python train.py --n_layer=13 --d_model=224 --n_head=7 --n_kv_head=7 --head_dim=64 --d_mlp=576 --vocab_size=2048 --activation="swiglu" --norm="rmsnorm" --norm_place="hybrid" --norm_eps=1e-05 --positions="rope" --rope_base=1020.0 --rope_fraction=0.25 --qk_norm=true --attn_scale=0.143 --bias="none" --tie_embeddings=false --parallel_block=false --extras=["some layers without attention", "normalized values"] --init="uniform" --init_std_qkv=0.0334 --init_std_o=0.0 --init_std_up=0.0334 --init_std_down=0.0 --optimizer="muon_variant" --lr=0.0106 --beta1=0.93 --weight_decay=0.0 --lr_head=0.00802 --warmup_steps=200 --schedule="wsd" --decay_fraction=0.911 --decay_shape="linear" --final_lr_fraction=0.0 --batch_tokens=32768 --seq_len=512 --doc_mask=true --z_loss=1e-05 --train_tokens=169300000 --steps=5167 --dataset="wikipedia_en"
Each number is 128 + 24 x the weight over its row's rms, rounded and kept within 0 to 255. Layers, rows and columns count from 0. Numbers have three digits each. The size before them is the row's rms in percent of the matrix's.

# up: layer 2 MLP up, 576x224, rms 0.0837, rows 349-358, columns 0-223
# down: layer 2 MLP down (transposed), 576x224, rms 0.0515, rows 349-358, columns 0-223
# gate: layer 2 MLP gate, 576x224, rms 0.0963, rows 350-358, columns 0-223
up349 099:141134165121130182143177114087142127157110139145075121166148120155128132104132127127128147100128139123136145125155112121140142147153122112141128083142119135103162138116139119158123114148153155151131112183143103134114148137152134138144136091137125153087134162107144149122102156121089166103130125132070142166115115154122090158146117118123144151134174105136102113095131140144158090104142129139131157063121159118103097125141185085108154124136117141092087147101166132181087118136146100117160135142125159155104149166129151112104159070116141098160105135143106123160185134150163170124165134098101139166146110127142105171146132146132122114130147107158147109120127147107120093177110
down349 105:118127100136144136098160119176098104171160124145137155107124110071119138154118118117169121145136140153180156179116123123150145114132080117115134141162101164112151108167103140096184114114086151122134145118155105085155129113098132123092132140110117102148109166126174112129138102122097114113093159114124122127128171123115167113090145110129162111120159118104144143108132118114103139130086113108149095144144134148113121143115123146105101133166120127105168143147103128135129178121144128120091137097126133159128178113091096117093074135107105143118141133117135151113128149130107129152146122135145087165158099148089113154123110131160152100128142079147087057088131102133117182107120
gate350 113:133136131109093139108113117135101130113129094088130126130142126126101126138078128095128103137157147135103189157104138155090132089108161096110144136139143107118152098166140129113142119141171092085138139126151102136167154101177083105130091154149108130134118079121126129115098157154114144145101106129096127136099117158125185133142104155109069149127105128143114133109115127116123142102089123125084127095173120080189128117115094152137147109168121109097146170148097134149128137176109154143128101142128158124168129138104133147167121136127169108118098111128104097110124113120170145082147141122097119120158130101088092120124130182145137092136158131176140115165103143117134127119096
up350 096:136125122096125089131081162105121142136120123157115131155132122109092162135139073155126132136169120079099132176138099128112122113152140084099119165135146110181144109151088120112154140099135129128131120145143105092182169100114126158108116149101132151067092131101159090128149095137119120156081123093135121152108133122138150131137131117104178129141093128142123124132138101108100144170095128132128121160100162114101098078095153142150137133149127162120146147124138135116136161110088135146117140192164102139159097141114129158119082130095134142120152127105125107113122088121140119103087124171142145153120161098109080150111152152114121156125111146105106074149098111125169130134107
down350 097:100117114147114109115118134152129129158152137091117136121121076160123142133146126129125133147174162150106112096085131165123095118142080131162115115102121124086120116155160153119115108136173083116109112131133160166082121171100090123111128096094146176117149130165102164135101153128133132109141101164108095165120141126124114088105161135143091089115115128136123196085106113117121145145121154153127113132084147136165165125150110107148140131096146121139129146111101130118100128083118138076165126129103159135140146155135081116161101161117124121131127117105135114115086097156126073152137141098143121167126142155150144143111124110169124161170142107161143098136178160128088111117128
gate351 105:102116120115127118152157092105116149117147132124138135158154140116124114142104148123102169106115173100120124132122117111140100117161125135106119145119135119106127149189133175146120109115120106111118126127096100127146141130119128120123114134157111131128150144144112109093151106111125164139112141129189124112131086127095156097155121134140094138127146117146172118104110113071114138087111123106158153122138119145097145100091146134163107120169127080149142088102174122131138095137108143129156125130132116152119104119172172211098132121153147162132153106145098101179118088155114114079129126113127106097111140142138180110111176139179096104169124133115146156113118090144184102063142
up351 101:134124138095172138142157103086165119142132074112102107101140115124104129135106110140149151117120098170121157084159146130076134144150126120151106105119133151137146160148123135113111137116145194109152101099130105137062174132102140106059123126149144118127147136115136152102148146136111135137152092142106124146152102133139151153131102081111110134129089100145153127118189137136086149141155142145124105125182157132064129144132154136104151080147173144168120152150136082156127127078148112099150113103127113122104141148112121103116107161114167100110132119112146157086129164110130139100104113147103129156092129082104120102113114134101158131106154108137138116113103133109153104119112
down351 098:110094106118100122115080165116137141114169121114122094180096110148156117118115150135122118145151115091120204129136118177133104121134156110119171143137133072096115116115107137148134138142142109134123123171099109113168134133186116121135145102118150117139187135158108113111132081079135116130132128105153164135108143130154097136130153148140140165091123151113078132170109125122189121152127120093110141180156115145183164154108141193136132161107121142114127144109143163168122126113111110136071188111116109089164143111149125139142132106133120138154126121126115133168113127146091099119128152114129153150106089155156167131127145128132134105153132144130156097113128136155108129114147
gate352 103:146151141171129112122132167172065108156106063116130120119110110083106163103138121165104096126129132112136106156133107138121110159132078108155122124122121126136168104118135153167113119114138101134093121136122139117141155112095136130154133149106112125136145166110106115092100101121095083109123143130142142141147128137112159154081125194155146134099123125153136132137156140119130153131170160091116134163166090137182116126157113112131139125120132140147134135145140119165155115130153098103108098139117123167128102149116136103114128139173118112172155153077086121132081191138129152128110112085124159155130116133130132095126139127152109099176143106205101104129145142137139125177125
up352 107:180140172115112150122150176126095113174105080135122135115075148090149151134143105161149156136126120116134130155145111132160130137164088097145133151083111084135173176189152107170126103091116124107148144140103116119189158106160161139099112168117106140124148135145133104132143077142126104154105122149123139103149134096132108138146111111114164115154110114109128104156192103094145131137160128148158155148164136151180123093136131142132122121117106118125132120104104169150131136096099148138115090092145118093103109140142140111128106126102174117108122118133099135164140116117116147128105137142097116132130135147121101126142092094155184133145136152115107146120061141136121137119134
down352 106:126119100131138126139154085116184136142124122098152108114160097151125083105060118120122092136118157129111096120130139101120137105107123163137127108113144154146094106093134124107121119107144138101126147136097163130079111155120104134155180144085113151128126174137122152121126114108147161092165164126086129147132128131120139115141150153149150141112153152138143120134077131105110087096074135087128090092106131149085127183151146109122129146135174114131147126138121097064124146124179099079155160150088156145132141126127148148125132117124106134100109135136159138078080139160146120086123121116162103084142133154113145132111121133132061135145171107119171131129110133121129128130136
gate353 098:127177116113102161105109125110134127165170122097133115150093168179098163132096109114110130143128160141130131116119149125161139116146153152108167126097145110107100120131082113131123126136153142179148146107120103122144131108132169138119127153150117185167162089107130136143126113069142141100152097133149140124161070131122089187119143144146088116134151129118113145135144117104166167114147144134140122138133072151148142082109139120149143096131127165125154117126078087148110107148131149131120113150121094165131119124103092089107130128148139165132136140126114130134102111128204160175079134118127078173125136150139135148175126151109135102095143147098147114124135092135114122113143
up353 092:166165136114109144112099100112122107135134093118134127120144096132127094130140099120145133135155127118156120137126147129144123127151149134115131126193122138156160138149104094154145094147138156166125134129119111134152168115141102089107138098099148137133131145087140117116140171164126156136112120129133146127130127102164087094112091103121112125107159115163139121091166147117178117103150100139124110121096169090163160125138173148110073168158145130150113156106124089144096077107122107163114141133139135175106089132133111108146163114126110115152133107099141113148151080134123121125116202157149096204112146143151089134175096122189108114146127139141155156156117111127130103127156
down353 093:140128135133109112140160139151154157113119126147106150120118133112155113088103160044101113114126100122106135150152127100150143135067141098128112138124132140128098146145161126070085139131116080166136111151125132113093107167171120084113142091109098088118092092176135137139119121149093109158122144125125150119117093125112111148153175117154131123129076121122139150102142129082135113111104131148143124071158139117170136131127126176100113112099153105124122125120142120097138139130106149093080120110105139131144124134104145147156053137130137160163169114109100155125148156120151102114130124120111116107105093125148104191117154107143124116109127126140148121128085146169167119171133
gate354 098:149131128160115106095151131148164117117119158128088114096152135170139129101144094156113084149114125157132136107144103172145116133111134093147106138139150085170131083124076134129120156110103104155120126089166166150126153166146093094151091171120101121094144101119095116087129096129152128129113097136114120126160073138156084145106118137167144139149116144114127123138142166124153134204098138094115149103122137144119137148144138135146129129149179168167165102175130141176114168133114131108126150130139131114109122119131151133110172147106132145162084083127134123130143123111151138132133184109106134089175150130107120139145109138152117066128124132170125111150101132135116134099127
up354 095:161173130093137112144120183138154108128125117115125152136155119137120110117107145139162121114122100121123116138121141144117178138132144151129137123127166131144139093098158174099130120101111140138119137135126145121108118141133132076114124134123140149127093090074142152092102205139144156108140127072108110103161178119149126124130110167131119153101174127140117112101063136123099109163138083168153133122124097131121136136173127129143138110121125110171142108105143145148140140107146165155143122160161144120108164130102100137126147179109129139122166132083130158104156161139170103133157148101118153152096111138192141134154096115131175145125110189125133087146091088132157123128127
down354 101:126111161115141117162142122124087068137105160155084080102115120123110128083144122100158142155164141089117142128126129100124114119097135137103098110099167174083112166113123093128146102155157133125154136119104118117115136081114133172184131101086123126155138107133057149158144125049144134131119111146168103159151124130132128173122161073135154103180132135152162134122142133157146113137098138095115136142175127128115091125084119136113131124150128139104116117147078123170134095147137104108140145120087091136111105115137131121147127144151101118103155141132124131161105106087128156138154113146132158121144137132135122149108135132135071157139123147122138068127115129116136129104116
gate355 083:181099135187132127099127132096120134139131078122121107117129142128162114113116152145194111151079119113103149140138131083174146150132157127124131144116139136094062118136171124102089137131113143099119121090214131123096155116117143109105150113142101125132160101089122117128123162111120130114167116121081125130121087126136112082150113143138177122120119111135142152134139105156139148152178109118130118123153106100154126136159141112081136120104087121123162121196120125135137098132131113146099150139074153101112084151186129151100122111087138145147164123156092120138118141105149139141145107095093108092097135124122128124132119124134129149132127157124134138133167152152145157127091
up355 105:133142099116095135105121093117126128082169106141144119152073160145125091120136153133104114156125130121100125101108182125123161077147102131141135141076152136114085144181117164117149116105157117142143135077125109115166106109128101105129133151100118193154140108119125103128137119102128085152084129087107122159109112151108151122103096133102104134156164159150104171092110089184114108135112110114089158144150100119137106101146137130113173148082107090135104149146139140159119102107123131090116124153130164139172157108152144130137135118129102137098134126104120130148121126098122122155133139117147137132108138155091170157155099120097113146086157155156094155149127121134122176101137
down355 102:107123159181146069124151115100110131136109130103111135092150098134100161118114137115162099100100107115100121120121117109101097112119113086151136125122098133162134131122133096162096128130116103142152076137143164099111147117136148181115121154113160137158104164118098115134128168134112104139147107149089131122128138115126117138149146133164128141098145066139174128113146127096155168130131120103119099046112126131154128101125102156126080138096148117165145097126124117081139109127121143186152136138155106126130115142131111179128098117158131153135169166143116099123104131140127203148139079114116118116159132148117129114108156166147132140133125155139109108125145164103167100164083
gate356 089:153162116148131139117139125151111131103138094128126157123092118154099139116146157136119101113136126128106161122133118132143118132157160128097109136164177128107133118173069157127090112149115157150153161087096148082113108170112151112121164146174104171099108198157138118143103125109092100151128123121091105118107125106159142153103107144152110136100115101149127159098160082169093145133134112126121165131107139103129121141165133191126143172164163148105115118110117147157115125145161160125157094168112130177090142148128154135135109170135103113131132108129140135142179150152135135083101164104116114127145119127103091102120132144151152085120111150137120131172125121168139108116157
up356 104:127121111138181159088179133106155118124115113120107126096111108130129151148114163131132158153109117140158103156102097098117133103118154107169176132177147128141122107126127120119134101149168111112135087125159165184180126128169159137078106158136180120123136120081103145136123117114121137137121160065166129168141103119079095157151121139091157175093147139150127139130110132117115117149113158112147102150126103125146159126115121107147111130153085123126126171131100084152125122173160180148114090103147154076118106123113149114135133122098108097145122145130111146120145118102138108188141097150109141100162143132158117146130165124118098144143133146097104134120116122133084125133122
down356 105:126120142133098164158095110153095127125132154092096112098135135120144141110131151114146150110094088138155130101166119150097128127145125137172107096126135117143140166088120111132146133146113152078111140155090123095126124109136119118145131118075111101166104166154135109106113124134162125163108140183130115132109127109136144124085155149203157092117099113123093082125133098138110164161125143139127109133100103113140118174126122104135114120162150137174132097103156142135110120084125103122139102181083127166176119128132135152088132103154129132101122119115140161117108106164110175105131143134137132199126095160108144141093126116099118170124114096150133134145139138125203132104137
gate357 105:178132134128130131109173150117109112103092142104155118163134184147130132147116148100072145114111197143142145129103085127091117110092135117124176116149140122145123137163139138117065151131133145090127152120163085122122159120111104126138136163173134142122147125108098128138151134111077142098165153141136128079101162147129120153115099104153089134150141154136154115153117134148120157133112133117125134153066140129077139116109136141148100147123125190071093120111115149103099124145120157099158127125147100137109127135098108091125105156116129157136114095132160163160100125098131140126094144144101128149142124111133148122136095165160144099122097131089142134157158157147136072104133
up357 097:144124114152116106107153145154144117133128117098148162124137112131130123162145094077140143096141175143108112133124141093143169121156109102158125132138156155144143083188188146108119101147144145158100140136158121146098157112094113147122063110157130151106141121135131143130143131119111165100117134161131134108094115153119143114133120113118127151164159140151116173118148104153127135130141133129113094095184089101130109114097108094167108125137126145093094151132157108119107134115110099152129159124112147120111149092167114163102134104115148065165109126123124124158119144095165132167118103156139150093122157132144154130117185142123091192196126126169158110153155145148139140122149
down357 102:110149109131141115129140111104144129160116121126106081089150124140121140142133134118092107137121074148131130114134103160153099175144113148113137109105101121125138131115112171171148120163114099119079139139149124154151132137151110109115136114119132145176125124106141137116113173088070137162145104108178081134159110126171138087135122111154150124067100121147112155130055168120108149123111138128074125163115142125122108121151130114082143084088127122109128113144111144199105159137140129158129110155159129163133131153169139138109123164169091140132163158098093135084162132142117132103144137106124136130106084143131093139139124175130103120093130117150118132098095125099146142094113
gate358 101:171111134098136112172148115156133123156155106159123124163129132098133167180126157081123109136114116099104167139125089109146107102133088133107136165163135107132096157129131138149089128142135139136142142165175143181154165103155120086100166142164098129095127122142100125109140117162174112097150102108147147115141129136122139143131126137153122148154151100131144099135044154160143113183132105101137190125118126107160140105126167153194113118106100127140135134121171140126107108146112130146121105139106148136114172106136139143165129117150130106150145131167104136109129072172117119137164130106124147119109134153114110146116070135122106112162117129142163123126136121145157112154105
up358 087:175158176129086122116147119109118093100091115112121095142148139126134145150135146107105174108104109140091117100125109145121109112137160116131143137133153162102099109137128076123096093162123166166155108139129147138118119138106118139107128135128110140155152082144099089121142151098150098104142140086158154116118112157094154102148141154118105147066128110168146166130113076124132142148110130127078112117128128121099118149117077110145071132102098160150117125133122118125096140181183124141105111121113110145164160131113082123158105124123147111164118083131146123112134141150124140136145093137082127169146124129082167133161115093154129072161094097152116146134127147140104149105118
down358 085:122095109109185123137164139156142127105162101121182172093094085138149095098159119120172096152106119104122117129132176106138145161123140113133097121122126153096141116162108125101121167159175164088162143119173116125105166111115144119126120128104136116130146128102124104104146131121109158131111165148115135104106154100081116099087119081114158116144131120128138070133152100107138154132150161136110110110150134126127139149150167124135132113133168093099120111145100137139145157113137123144106138133127154135139126140084110134091107130152133146091106119095131141133088167106141096131068145101165117159107138145176134153099122167113145171106113184125131151103168126163112142159121